From a checkpoint of a small transformer trained on Wikipedia.
Architecture: RMSNorm before each block, biases, embeddings untied during training, normalized queries and keys, local attention windows, shifted keys, value embeddings, an embedding shortcut, skips across layers.
Training: a variant of Muon for these matrices, 206M tokens.
Each number is 128 + 32 x the weight over its row's rms, rounded and kept within 0 to 255. Layers, rows and columns count from 0. Numbers have three digits each. The size before them is the row's rms in percent of the matrix's.

# up: layer 3 MLP up, 768x192, rms 0.276, rows 54-139, columns 96-143
# down: layer 3 MLP down (transposed), 768x192, rms 0.259, rows 54-139, columns 96-143
# gate: layer 3 MLP gate, 768x192, rms 0.259, rows 55-139, columns 96-143
up54 095:045137142115123163155100117129089152088153132157094146161143133104110159080098142112145159136154161145104090146158120145137155116172135066059105
down54 104:132100111145138101179129180105141078094118152152089160121111114030111116091094078142141143109162159121091210144134147112140168148111114146112112
gate55 104:154127171130104116069094089135165115125157163168080109124126118097100096071125111139130108100166163092185104108162151132141083101075133144131140
up55 108:106159076138121105122144094112179156156126115127121126099148130115155143174194141114098146173163134083072128086155133168110207172184154155136145
down55 103:196131149143130147123086152164098149139153142083074057168129067068093066041080072138090094133114121156104140127118084078158172152124117109098132
gate56 096:155136130130109159044167143146119166117094157084107120157149142076127191200106142130129086100128117149178170116142139081141133070166135107114138
up56 098:123100096112127113192135165138134122144175122096108195156122178175083085152111160149206183134124167140078155110156168152116080189113179160107141
down56 099:155102137137152195129182144139081081161184157108110124143146178208134118187076186102126131137137101141099096130105071130104160136108132133147130
gate57 100:176157099149145048126088134118157140116068091103188109145114107115155104119114141133132127140124177077155145093126044131164085129124135054139099
up57 101:185087185119068140104120116175093108129155109123006126164157130078169138117130117082106160191144161142134097172111101151149183129098140114217137
down57 102:108144176145195137117143110091081136128151193137206133165053118132121133132089101119145203118116178143105179136170155102134139142124144151107071
gate58 100:087085135086171072125173110142138151095129170143137115141083131090164085179132133141144085143094167145148164174095078153164079166130056136157154
up58 099:116124121162093167155159073129119154132124136079105131100125166095128197109159149143147155144200107079136126171117150145166069128169128076158181
down58 102:123093130103133166102122106100100142117086183126090171102092098122126107086094131127158113101153213100173094201140163147114108138184115090163167
gate59 102:142079084118117107125170017124114078122215123118102123101133131136164114135112159126155141117140181117107200146097074076139069121098163201078164
up59 098:121135117139143091108097185175085124137163182123148137119130120157113141121094124118182140134129140131192112108125096124165073209177125181126076
down59 104:091113101205148187123167086165123082168113173098140130162145153113190082125112133087149148120154193097136106094143068157103114144175187084076119
gate60 102:101117138114075126121152112181120097157139039166195118106168130140123146140187121106104122165112142133114134151105126103213128165161190190111167
up60 102:104106151107098085094106126093196077102062116136183130094155080133149141114101163114122145101126140112086129064107153186093119095141159126116085
down60 102:079094085093127123196094127120117154127146113125109123139116086118121094120181139087174114129125088183188075194146121133178184075125095095163147
gate61 100:117150177176157115170161117144110135107120066112183089129178124111165080126121114101132140132071143080151105114163122172088202104087117136152120
up61 100:120130114175142088085203097131118123138096140172179179158110118107244085100109169149118107117181141084084078198186095116098139133166086145118096
down61 101:083200159093106058134140146115105131063160099114201132145173141107134094138146131091107137090134125097112084157175173086114125118147128192091094
gate62 093:121128153092133100108140156104134209125096115112141109092069114134078185157119121146141172093180138156160173190144081083093136121118061067123158
up62 097:109129151146067104069141133153109183105068114136131115131155099112121109190099168099133110148169161120157135150103142088069120083085068136130110
down62 098:110125175133135160103079116141098144144113193180102143124123137131137165132130155161151126058153128121171169127088140125114090094054097127129133
gate63 097:113143177076088167139116174106078184104139143136110165152122158073153137169124135139139104097113096097192147143123155078124110120097088155162090
up63 097:090143154139043144112162157084138151128170109175113091119139122098174129134112137125097121152074122086124144164166064139098118078081137128144134
down63 101:094113103184146171130156166152131173135116168178118098141115103141159078117101128100101110133165126131157127153086176120138113156067088176098135
gate64 100:169111175122093130074147167167079133164113087169131073143111147173163101126196178124149116105127117146106126119105142076121143144086144178155165
up64 096:186136150156101145195141187101130195126130139144059083149147187141136146104172113114111100111096141112128116170138156153096103158148134181185197
down64 101:141182137113138117139075089083152134101093169103160102137172183074197189144134139071106170077111082139104173132113111135163102125149118076129114
gate65 100:142169137178115223145157109188112120166060149152123166095152144092160162085121170118131152129086061110097140114042118124095104107153093065093111
up65 101:132160132100144108102117137133149114144139090108103111112181085132109152104076140128089143185124097118094106179081027104109116164092153112155232
down65 103:146130156073135112108137171105146127076049115092123108085163087092115158157117112132090123136161172079093139161097097185101146159132153167172070
gate66 105:157090135170126109174127120102167175102154141127147141158150119178190089140132119133189096165164062140026137123168157101116149142185038114166073
up66 103:173163120124071111079096108127075112086157129120106132096109169112134140198131133186103102145133125156100073137171104111105154162114120156094208
down66 103:101108177183082153135109079112109131110119138158141165105146119138112126124064090133245174139115095131139127121142090158104093165092094134193120
gate67 109:113171094168088142161159139117134127084181107133063108145086146109142093128144101142108123135132150143093102109181079137120105210187121075160128
up67 100:132089090110175111119175146103194095149064130104108183113155132092129148120166116115146176118091176177150139170181157089101209119146060177137133
down67 091:170103119114091079093085133128183095115064084122147111075136138134122126110072137071141157130036133122112111145091139105143142127121129120147186
gate68 098:116133157172129114136116137148116182174081115116136094143126171172112129138179112120071088144089117157111162203173103091162157133136122173122067
up68 098:120144175116192131121104075134092104080149142143070077135125115059156120091136124131110074104144188147129115159171079155167152134114128156126079
down68 102:113153108138124137111135116112137105087180141101129122123054085141086132056108134128150068138127121118138105180116098137207102178113122161114122
gate69 098:146118093196135121112202078141100147201062138125107114120155170094121142103240141134046116174089152166124148145102123191154133142127162139108158
up69 096:127176223132077103103117117105147103134123173125174106147138104211148068166089147146144129144124119164171145142118097099080132167097163087148120
down69 099:145153160112158113188142209167120107119141150070123065198143165125145130132084141119095178120127142119061096142187085077133135131148136124168123
gate70 094:159126135156138088082110130147124107074100097133176067135077107107107060127101090136126106167139092118127097132079132153061140155164086141036129
up70 093:128146073077164094140100162160133104099104106114120101130110119152118141091129132104152158144108155117126188140042114111075167133177138177152137
down70 091:117167155111151189114111078110081154121053191115137137176135154102174172101141129137111162085154178102116131133104159119130109177157142084154135
gate71 101:119125115136099126123176144201144124142084126193151081107131113161097083150135094162104146144160098122190118098091135049152096089112097150122095
up71 098:111112103129159110145129062060123150139120131130146145128147115153135127129105171099158109160103239117137142163182117197155124182110123125106116
down71 102:122060168164136134083144126145096113105099123123129102144155179126133155081115131116115116177083123196120104142184123180144156136104164125076124
gate72 099:194123135066170097151146108099097122164145155114079152118058110107048161095113128194156146073110135201128110110192140119047115152063080183152119
up72 097:096105141142082156140112118177139141085162194116172104101132107114147109199179147074142133175157090073108116176109147118126149094114160088135161
down72 097:168106201131134127137143064111136141103126121105151135108070161080109143156216105140111110158145114106158153103147063174104143131127128154195129
gate73 098:161142079164121059148204125173149106153119165123146182106125155153169098133098140178125074133148104109135150132091116160129138087181125092167095
up73 100:112124123149094090156059177130068115094118093138094088139077073147054137103187117132111120101108083115120131148106105083094159144174133152141077
down73 100:141149155088217159146151121133170103176169191188033058137149134126149083117174099081130150084192143139156122139152136143130166113172149156096130
gate74 095:118157136186104119122089100179159165122112170066108114145142143095097124174098089130081084108113051143173120181157132111104193148156092094182127
up74 094:083198113113154046128152090122155150127161165128162113142085168112099112116113136110105133157189160093175198146131100099136103130132168140163125
down74 099:116124097105150143113065139143053141067158129079147119177136150167138151159098145174155140138138119168119125181111187156107129142127110071161187
gate75 100:085117118165105061156118166175178100163142125175165116138087121113112110144053079115122139121155150194077148115115052171157138039138162078167196
up75 100:126097041161118071065114101166146160070090116111101161123158138157124074136131130128170107079118166138123123129144131145174169121148057122156146
down75 100:117078177155059142154102135135124185185135140099149154163143184127163115129125195121134126101129133088099109153167099113162115155148123112095129
gate76 101:114198094135101213106102171113096090130125148101102140149117114087111136151145156076144160150088134189110173080101149133119097160148153134135157
up76 103:186099161109145127117127097157169118102145085083091185161146130132141152160099079158157093159158111137099122137132177056130104102138101078109107
down76 101:142098189181077119148156068142145100161168103176126102159103123183136181077116130074109155160147127168143094133078158109162111167147107050127112
gate77 096:093182100152154119127142114173157148175140151147103112167061174128143157122113130083135137123124170130139099145156143114161089104121118106153162
up77 099:087035149137119180140112195075097109163079116068117089089089091142104132082108183087092134101120146155152150083123128159133140047155077146115130
down77 103:127144181137087147135130120114164093087132141158165086149179111154118095175103124148113112159137166149075119061112113155156164158089110158150127
gate78 098:148153098125094150093152136116130149182176133146134094122172198118109099128149112132195149132165095179210018092123108126116134113121135115162124
up78 101:160113136140113109081116085135117086118105112110119090123147166144124107139157161124133140128150178157167095129119095165170122156120157135077170
down78 101:129134138081128129115173127082122168087095099149129097079111182126099179133149122168104166133114121170093107159115120135103111110149125147176078
gate79 098:135194155079139105069140079108164120106156195089090135131150207120138105137179098130135100151083160100110113137117122100090190128116140099123131
up79 095:112108130189104127136156110135131034145102160151176088126174162145115130137137085128154120123165168060164111145131152151056159163133126136144089
down79 100:084154139114118089075106190142163111105074101113144094142127179072120103102106084196175142128142130087096089086073148070163146175064120131195160
gate80 095:194228127153188127151145110110124123107095041103114095087125108140088134147128088117166136143095117101111087091079094096134093135141117179122171
up80 094:131140081110139117129127104171180112062101035157089120165128096120145162146150140115105118109113183145136118143182133106077117114115145131119093
down80 094:153125142114103153140172183118093120165136132161099102038149119102057108155143102063139038086096135093138128208155092145166121161135126173115154
gate81 095:133189148177178154119148086104146147133093072142135142126167129121099107147147131224100120170156073099104080091150142128088126141149143120120057
up81 098:092131115094109151124099192143125141143088121076126073135089111127085095152109134101175146105172145179151120144196156073143120114107100044201139
down81 104:120133066116040090080104126134113061192143146163220111219107082129059113181156154084141142103132113131123102155127116158133186161130125174131144
gate82 107:159153096100118145198109133151098208106125092121144183119132170150080124106094083132162116108094107174149059128167096163117174095071113100127123
up82 102:096141137106119127096173156119139155154031123107182153133067112138092140094094127124130114138159128181082122119136069146108137078136114146144066
down82 106:051098188106094119089108087167112141118094142107182049128111140157112182151149106158170128158162165185100143167176107156092141083178149139074117
gate83 105:134086120091134091157119110172133090156118118101142101093139103085167091111080189102116137117170137188118192098094099137104139127176136109088106
up83 100:121104073095158156086160135109138128101117091124141111123144068159186123133170166101136111173118109120128136207109111144123089146131189158172139
down83 106:101163050126053153117132092141134151128130142162122149125116089129144151152150149086174123112110093111158101167103096214069099060138143137141101
gate84 099:098100121093182192186154114174100111115095129121084092069178103096133152072113097187132137128150108149148163147129166155153133123065103108183144
up84 101:140142189115116183128151125188170151114111146127144118066207142142123153178127100172153169101095122098085091091139135134115131122119059052027174
down84 099:054132127110210084164091173163197145159116102123207193133088132140071164087123134160124107146110116125164121153119136124097087138129108118102116
gate85 091:122124153150150132154089113126109119175076094132111129072117203075140114169119122105191132165121146079115095123099132111072111116121088087110101
up85 096:188088118168192119101101127087107138118127098147149096076114125107071165118098149118140139128115128069141150178111175100161147166082156134137110
down85 094:045097135127097131095104124150129154133090089144114139146096094126145081097161149132144103112132079161179139095072143121134102071108124082153054
gate86 103:086164107169156133148084062074076172095175154143150120129171141114104183137136079151120149139133137159085078145181143160141128076123134047160175
up86 102:148109129167147145180149142138076174084140103141177094122099130085110078125145103177128123128143098116124072081119191135142069161180130115100128
down86 097:165141105103161073127149120146151143159126062188153139115106143119120083217102184136159100128129134182121126069127131100104147139099178135128076
gate87 103:132130093096136140150133144177163157159096081120111139105130118159099123124124129130121160169102106093154110137100176095157155109127089152087125
up87 103:086156119164129149163121112224083130128121042132131155116083105137095121088140122101151152094150195145118165174157111147165129109180092164113097
down87 103:109163085112146161091102138146130130138049063154136136050128169079130163185162088105161142139143137127117165145142121109163103158175084170067153
gate88 093:110084139103139188153177148118104139145118128116117101051131093135147134122111126099184103148174121129139099154122076075134101148098129093176091
up88 096:126077093086136096132093142160174110151083153115144126146114138158099154101210157202151050068130133140155094052172083124107105068161129117156089
down88 102:129166162136132098111162255094121099148128100172139179132122132097159110080172085123117127178128124159128056105094087184056133098080114135187125
gate89 099:137052065135165131118113173194112073103160110127141112151121082156140113135054147091132195190107102200133156093128089137063138147066145093126131
up89 098:152096112141121087142126100157129160124142143096122130119150122123141085101079074168142149148145154147166134057149107116107122127104104142152149
down89 095:129133129169149133149079200147109151143182148120148148139109088129108067155175115141153122127143113166167139039064143149071120155096083120113132
gate90 107:155139156113170098132100165104138205157117137092160146073118170107098088117091121158104037132188162146149090056123076121169145115073151124173138
up90 103:145140132189117167122131108181094095185124126167138106144153075188203102143124127126156113135101105093134149117187126109167125109134139076145148
down90 102:058101103157101173123107057165134143133070106077131145154099144154172125110097121117162051105164116088120124147158079130098100123144121162135143
gate91 101:170134101133098184130124124107063093192161090099115143132210106168176108131144129091054156180135169166089136114182095158138117132097131130126133
up91 102:101114106081125178119108151188144140146106120149160149123171140151122192098170073064106126171054170189087137098145093149097103157115139129129133
down91 101:146075123149140119122100091109123136138152138104097177157146083158130101111142103133131119150157155142143097129060142106143153076057146071107143
gate92 100:132139079171107136142178139160118185103107175142133212080124088143130109110144192119210168105060116110121124145078129143057166118136131090193131
up92 105:209113108151117127047135160184076122095093125103165062143155061084101134114134135112116149163152091117083195135099186156140122143104150105140108
down92 101:114126108084065144091115158183128102089113117167134091092143119112144107110121062141174137140169158149075114216152156142146037108070109147093071
gate93 095:064160145138114093118159084147072178099123134123173099061156121111105092171158148192128161200103172195125109094140155138170119098153137097085147
up93 099:104110155189091114142120106068139107092157106121184139171071170108160105141126126114160085137118118145128156137124121187122147058156149141149108
down93 098:131127133143126163097118131139114166161109140094124170121193168152103154125120149137162189175174159122116108122169137122138131137178070187063158
gate94 092:092182171070127105166146122155131164070105141109078116111156106085088149171109126086218124190158110090110106142098130048092091133050082144090147
up94 090:123113066145132142073104085176117132137119160121112113117131168110121136150139136150127098122121134096128116149092131159198127114129132077047085
down94 095:134117108127089138095162069145135141121095102100124176116115165131118125140112129162157205170111130129149113098190176159145184139180188113131125
gate95 096:151157171173160149145095120200093142110112116107189169135120127174151127092143077156093153077065166149098149086117156141099157117114193134196078
up95 097:143085155128207133125121111170144092170094131072173159158121097156131106108163124103126065111126106172106139135125105079105122142142133143147140
down95 096:155156183167100135057082137109147181136187112128143112085126118144128091154113112144167178100068114126106084137113164124123115087143101113119132
gate96 101:208151112134185105092157106140067114159184129136061152138114181126156131167141101163089156145107109152128111120143153084186120093077160130160159
up96 106:120139131068106128207060176135130136189182120106118065167161055121105114166111117158131134155193127155143136144205110131126136139157155158134145
down96 107:116118106122175117096124170135187132142140149115187125140133103176074122166081140076167163058145152175123098140144149056131118132067166176134063
gate97 102:136183128140129112114153108101129122162161054058114112135140135081119186157150115100084130153121126124118114110140075086148134087128187139098138
up97 092:124150124209101116147161092098085126075132170084139138131174102117112165138094165098121162140071106084166161194117184077063165145118105195078121
down97 102:101154132164116110149136106057069134120121140157089146092192138095162123136094108164132154060152119128109099105152122125095114146093096166113123
gate98 093:121038136165121160116171155137127119154123159135079146159148104168155139133184087102069182116158117105118107134095058122118154114084112127158148
up98 104:147098144144100146102081110135174085189099158150142106165191127089088117136064055188178151104101153115068106166148187108117133140159154094158172
down98 101:134101153131121083096186091182148136131125148165161178144105120074081122098137069092110156126181183093133126130090085153138145145156177098125156
gate99 103:071143124081187104138142161149105098181135120107131188151127124134155171115140150119061191091162165113086173145066118148154066101127132123133098
up99 102:071041079062166125147140190148123157132180142116126142083165087044166195078130147144157108152130124127163174150128115125156130111107076111182157
down99 099:120097053160150122179139075140168127106116105177110183113127070135136141198133120122131162129081106175134220084157193162164121115069121126117163
gate100 101:131165079146124124149202097126178139160168153154164130132136128135070168053147124106127178094126126109164145094134104119140109127118155104148067
up100 097:085198142103094157069086071146120127132105114163150102088124086117139124121167085144084112103078148146141156127149176186152102121121120091088145
down100 100:138154122212162128086147192130131177175140148155112138164066165123140182168129121114120107100118175121169112104120150120097146126097138057124165
gate101 097:175130085194137157122149180124158129130078124101125124102061153106100128138109153094129139157112104113116128169165118121143095142144157125105157
up101 108:107126117146146137117107091192084105148101114142064126161065172133122077108096175137163129098072125149154144113089087126082183111153117092160169
down101 102:142098125118111128152097151072117119106130136155080127126095169107130095127128113117150088088135117171113189170099225097131135088104152131056163
gate102 101:140151140153165185136119162146108149105164131049094197117155156112159116115158146100114125206118119135134192110107086126145078159114104116136143
up102 102:160076132124146047114135186143176115168117148098101087124110139127117129132197108135130139133062097132162105134116101141166103130089133153066197
down102 097:099121143163158075111187167143187112117121158113082161141090148166158136104154131157185173100089140155118041132086109094149200136140097146115090
gate103 097:150091139149143134146147088157106139188108072113136093118097122108128166130089109153130088076185177155128057131143135077134216102138108124101135
up103 092:179126099141106183201138151158125120168161098088174128167096160091139198096113152151125125109111183125194195131129149111107145148139144075113116
down103 099:199119125079091170107137088097130167111163126091155117108149058177161147109152171171079155133091148091142148160130126139103133189126174130077157
gate104 101:211085175133107100088103139158114111118117158179152124154083133128147146131145149094103138116126154131077063157119137122083117153102159073097149
up104 108:102157130086191092174093061114061158089160067112127166118100165139187123087156144148157108088091102147140114060146122088174137141118150105076143
down104 105:160052172132078116142141153112144123120067061115122129152148162085105095145151165082108103143170114167135106103094091124135174125208130130183101
gate105 099:115166081191153119122110147164082087115187081180117143070066139149193127079123071118072120105177100084181123155101102070081070123153096106118123
up105 097:106117145133124106151118146134126148117147097156123058142114203182185113181128126153148126121119109128116081110135114121116095092084152139092188
down105 102:156175152118143158115122129149108101100131101116094077092164101203101163155185167110152096054067093139113194156121142120247142105107102127096098
gate106 102:122018102088131099100128158123146183091069131127185167099166137129116107110131114117094097145198121135173153127127117120167133143123170118132145
up106 101:148214062175126120205151121116118131141140159136063085143088126166118122164168162137167165139109087141120131164127110145133115101153090059131125
down106 094:109214132119156161078118078120093109123115114138128095052128075157098114103062089102126094081139109091148055091116116117119136134117083116148134
gate107 094:167139156183127077138131066110142123128118122108153075145125125131136175146089119098107136167149084090118133135107149121166183084110143090142172
up107 095:111135086080151125139146087122184122174108095078164059174135079150082188128123120105175121162149086120146111140129101131112135112141112096115134
down107 101:138144168072165127149166061078169107175125096106115121120140132122139123105124122086125109130204023095145126140155113102128151106140112106136151
gate108 104:093141129112154055131113169105133168108124122098172134163089184165087153121111143096088124124090147081118067134093071147117116107130176141214088
up108 098:131175132162182199136130126141091074128128106166103129141089098113115127116127086145138108147138082076089126094145150154175149147144116188062108
down108 098:166076104147125146148149138165096103098135110115110124145140202068140119113149129146145083164151154119121096167137122114142099139110151107153151
gate109 098:099155196115114076063095197111091194082113075105100076131193121098103112130125100124131136149131144160103136160071091090148177204110110099130067
up109 096:179046119093134097099079081128109128119081095158175142161135152139108122090176069126124155029169129176093215145113149103130125144150090134190142
down109 097:121073129129114185099088120126180161109117129167115115107104189085128129130165057192169067175120166179127148139085105142090124159119133114184166
gate110 095:057166160137089136074119065119056125123132078196171118074148143134151133073150110096138139177167084105141150155120116103159110175167222093142091
up110 098:208186116124143125162179119139142157176131152128116109107100088081181161100112157105144122078129154099159126149156158138057100127117099104131103
down110 100:104084121116142101132118177135152107177124140158098106062147176123115136152142151183135134104074114092070127153161106156124138074109135054175130
gate111 099:209077149145138121125108095190136103138139124093108112100106109125159176157120188085085135125081121171131167096126064147107098116123080066117212
up111 097:148061136107163170083174100151140116177116132112112153164085121071170157194105100148092157177135147132110126132076056156096126110180123092141126
down111 096:194119104161129212173151098077146165119140147124093090132077170167125119167091108173143186170145202114125137118145165113103148121155112126158136
gate112 100:106134179155143121149171096093096115095134134094143137123119113141092130053113144164104188126143143146110147092133099180137161142100126174140086
up112 095:147151081109128117106135096185124071128145087078169108117136126166120090132102120182154157081154129142113110139133172158117076093150112094164123
down112 100:117132117160208121107114124107140118098133122151083105141128126191088119091143094093140188150133175130096176151200146145085130148137077169120082
gate113 102:173114119185101138106136161111157131114150158077108148188187137138194148145121116085105144134097193122140118143123134134124155096125159158100176
up113 102:136130079170102135113154117125149142185187154076196162196171122109150090090141067134120121123136123095141147108152165141173106124087115093071134
down113 099:127125228137106161138111165102179158124086114125077150116132098173109153152110136115095144096111153117117137160098115101110134130161146127151152
gate114 101:106084101138132133127171071102146154156096164096121189093163137082142119082163106110125200164145114055098099159134165130125167151138091120151177
up114 098:125165139121164146112108214096163095132128120138170159107191075122117151170178139145129122140130179173131126140130178175169136167170098090174141
down114 097:176134155170189116185127139193135088154126107110119171180145109163159165173146155173125082150124147173135118078166157194164147120151100175129162
gate115 097:073153148130144089099080087119103142130142113149113113123121135121166097123195093106194130109099114123148137152108132148116171101138165130120080
up115 098:215113060100115178155163155158143119153124098174168115126137136151086116158094149110116140124169092157113118127101101112094105121140101185132148
down115 090:093137121111164100146146090124091154121120137135113115076092156088179150112100080146164081113112079141082119158159138091118119111142170105153073
gate116 092:121067137189096164126122089158193089141102159142162102117178126118205106216131170163156116112136129163120141116126146112083160154143122123123173
up116 095:155089113124171102103165090120081108163087171173168158086109136141193115138112158109126133106171149066194119196144162130156134165130150124099170
down116 098:136148093089157117107146145099129150115183137159089181157139114165131093191124123112165109110048118064142173130111173134102175090123180125166160
gate117 101:119098132191071125102130171084155122147061132136092140170086170155124157149151092097116163188118115127155127156161126124117152131111119147099172
up117 104:154102143110182162134111120104139096198137156095138087139181082136120125148108109114139112084128099151154109088141123137133149162139158088131055
down117 094:153076122138155101117158144137114101092102112075134137081107134176087154043132094139105092118145146146161147115136120097157160115163104134102139
gate118 096:122099136155177109171079161120123090090101113097095126089119162154108172150084084119130144082142152088121177120167102084108113133072080155084122
up118 099:141160114078118147197112103123171100145058098152149074124149158178137135169092138131146131170109149146091093112104079103098172129076162193122106
down118 098:158135097117069124120108209134146182111121106130063145114105113122118126216115105077152121152128160143105236084114083151153115151178088098171146
gate119 096:141118132139093167106095143173126151096077128073182109068079099075204145078149145091141093120122126120091132120133188129166115085158089119098088
up119 104:103186086087156162114183121111072055153105172114066126096133154138131111120141125163090175167152108102124130124138116148077126089132142150120160
down119 097:107116179119098143127129134169131079186078115133202125121048126143116115144082099122099168170196125107186140085077126120138146153151104117154121
gate120 107:107080147036154136125109173143127128127112168132114104131159146150132187151149145137117157097136117100136104069106119165113155160156145192097086
up120 105:087128146080142127107114165152127147115101166099139092106155190116105142155120099121152183108154118078157096101101109117087197161158161153100095
down120 109:115079085136152125118136140120138122159122104125142118145124148118132083108118099128117142112172112093152106129050125095107138135068116083050097
gate121 104:118146163111101133080105124097069111090121108144098120110182110138131090145102142094153098147115139154123148145149140146085177098132198058164063
up121 094:097137125148075150102167163106091131143141097099126110136140088124166167097119113119125134172111057167221120137157137105122130232070119128124148
down121 092:171089148133081102119108172143087083111111173108154112140149128090159140064083211103155135097118161062101101141110068150090152125097125122155128
gate122 101:189090182139163119143129131120102144159108097136139189092172160136117108126141138123138088151112086127100148167139108081129120097115096137035095
up122 104:156138105095119110101135151093083127226139141162129132141165204135137135104098140159107094178118180134081165116134096091138160110123148192107180
down122 104:171125104180124174206089113136192113168145050177099197137122198094132148143130121132137099136135067091148216137142134144116140108167115111086090
gate123 098:157152205196118145154122031156137211139103129173159138123103150146144096130115186090107095128172064090119105158133132170108144130111129174089132
up123 103:091080115158135173068119127229130118121112090107138142142094122183128125093158104150098162151144126102191125112173127105124173124117097143147115
down123 102:107116190145114133152082110160124131093130109118133120149093176117171104161155143124134140132140151156103146079128136101170104159089091147150092
gate124 098:164145199102159136160108116119159145167159098135110119119159147153094107085124145114181112152090183034107108122078129153102083120171130067168092
up124 100:123151083107082110139146090183112120105133120116069122122107148166102052156147136130097144165147100096044096146117100105161127148092116101104133
down124 096:151074114117132139140131137101135157123183153160131166171109123141137145216118105122126106116130096163191126162136132065148158115145140094150097
gate125 102:149130147168141143149091097121131132092127132098103117164139139139154160110136155112175172185131150149134095121155157113193080105167137091125127
up125 102:163105151100226112092165114114124122074142152097083078134140156098093084150116163142112061129096114081135122104115124213127142139155108159202122
down125 108:109109136080152103133133093100160112084135132128174116102103157129121118133114076125120117081096085127145120078123110132152161148164158151091078
gate126 097:155114192082129109207101113164151165093148129190164111168175118132141111070161096147185126101126040119107134146081149106096091157163122098113096
up126 110:100163116132169125128112108116104157123069110142072187122083114124111144184167195153164101084180172149107137093174091111145089181118147140147145
down126 101:129125113135111070115105130119117121116118125146153144093157113092093119124110070113113164144107154175144056114156092128098059168092180066157145
gate127 092:131099146200078099148088136178120136128095115118139129126150133149141163149057079074105167118192179108156128173156080120123133101102178062161160
up127 093:175162120112101151097077147153161083103115162117142221112080134135071112159113110136154127159110111137155094069154102176138054136111126114136091
down127 094:105147114095138085105111099133101129135137076199131075137129151127127093113162135154133146169094174113111144109104115177146141055142139141093131
gate128 094:161122072165131095125143169125096086110128173202076046094134111125102126120144142166111143097087154133117091120062119113156159067123042079149131
up128 093:139150098169178102091122151133068131149153188133106080108095103119073119120122136170075085134087137173134100124092123143118120078140074126148132
down128 088:135136179120126164148112120134113137091155102123119151056213156093163194143071123131169091083144129133110180102120155148129106118115133139027108
gate129 098:121182064128136063131132127122113134134116071159138107098108105119136172108100126099155145133109096141142130173127146151154166065097111119069142
up129 096:154150147105166109144098115074087092137159126101107117125125174082054116102178106188184138071085124122202121106132146171097157120143087149117155
down129 093:114133158127145145111127103111124087099119143148109101114167159157131147144134121136172082110107095136108118122154087166136132112095140130082078
gate130 102:123124153134163111107131103139140151213144121063120078120138146130098128112129133193190095201117098153064169129169099104115180143160120130150107
up130 102:188139090114139067198184117186147102136138159111149127132143122096108108127149099145143114105139102121157153077124141076158151114023058115127155
down130 097:033108097114130098051077122110100129158092164162088124091111132143130106175151153113099176126155139154089078110181103162057099096128152167133135
gate131 098:165143180103094119102118108086105103114107109096202128163126198115137165132106146119071169133118184168121122148087178141121134183190038138111192
up131 095:135081082144132126076141161168127169140189132099129108130145116131106101108113122154142100124132082156140208133193109146103114164072144152225128
down131 099:087095145089179098109129151141154092120115114109092173114157121145089114133142184117160100166115142138092189139137160129152168122154098119193096
gate132 100:149113141133176117151182105128102106096114140128118086154134131081100149222120128153146091146067136085063042122098171179105184116130103147168113
up132 098:115135089184161111144120108112207065150127086099147086135122101077143153119076151146129106079084143114117099136122123082148178157128104126124165
down132 100:095133139063077162084128085152180134162162122154148106130127122145103158186140097168097093137169116140115113106165043125151104115116092123076088
gate133 095:135115150150199140139123130122117146105082071138078117186166115154137144044171092118123153145183120174142140072107099165185110129111155113142173
up133 094:176141095140117193153100104181157133114156126087144130136151170117147181181081126108202136093118067080149151115125152155124105159196117096159138
down133 094:135094105096154112100104112131059103166101130109158122115190176184108154097131096170107138153134089141097119101142104121164098185172124109165151
gate134 105:082129131132124086140086162124096159127102104181106060136092094096131104068113130130132075175147083183121116119115113096158129116140146156102106
up134 104:137092092092141094076182145163122097082076103129108045068088063192110132168149144204134109098110156164124133129143106145161165121137145143105161
down134 102:130132091171156109078155064077109082134105084077096180138105107133146115132155164142122199074106087197193101113151182177120069116119096090101115
gate135 102:114115112135088153147155125118073164135177124104121206101116107091123106092177070100124140120124136149112173150138131091099099134156116123187185
up135 106:135135156103086127131162139157113125109136089119140123059113147176150124115062146139117135100115138139084094207245134124119115095071119159165168
down135 103:150111172139146088099084124088128130111066109160072090083083109146132155134094109112057140134123180072165118166123188120161121138116056122118114
gate136 102:168126127109085116153137148170113125061133149114195093119202126147110100118117131136139145174091139147110105178135192101095132152072089173117142
up136 105:133164112039148121185139124138160141068157184120104118106226128092057177130175142155140097146087176187096158154161129126123175119133105171066118
down136 109:156113174148127134100099136131119129155090155101151126135178176158109155103081149141120083090101163122140142148118146091089078127130152136137060
gate137 095:116128105152076085128102170155081158155099131145037110103115118083131135113114116087122068121124121120089088095109164168121110085083186143112116
up137 092:094133129118132148113110092170156085103115112128193125106160153091152117109116131152133115116149118091141147212140081118107180178182133156132140
down137 090:154057098170147136111138088145111140121130139129093091114107150143107147121106175092170111086137157148107093083148146144082120108134108134111108
gate138 094:085109137108113122199070108188136174136112118126191160069148168133212149132158162123157110139111112117131099155095134143152080076122147112107084
up138 091:103186128198126056101139082103095148139135080119153139121184122190101123111088099146109067102140100129130099129091098089129079143117071087133111
down138 098:164139128107187168110153079118085060119139070150149113113129096145072136095100166149087153127129138118134128072143114129175161203105201098150134
gate139 094:098118108125149118097108177142155124041136088094153141130113161116061116144087097184144111124069103168076166080154136153080097115111076090142165
up139 101:141111196168109144134089096063151158144145123057163135147146194198166117150191111114174133109133121176138117101184122124194123133082145175187127
down139 102:123117020092158136115180119204113104118158083116152130108116111069124134177154145180153143140133122129112120053113121085083125136193113058080146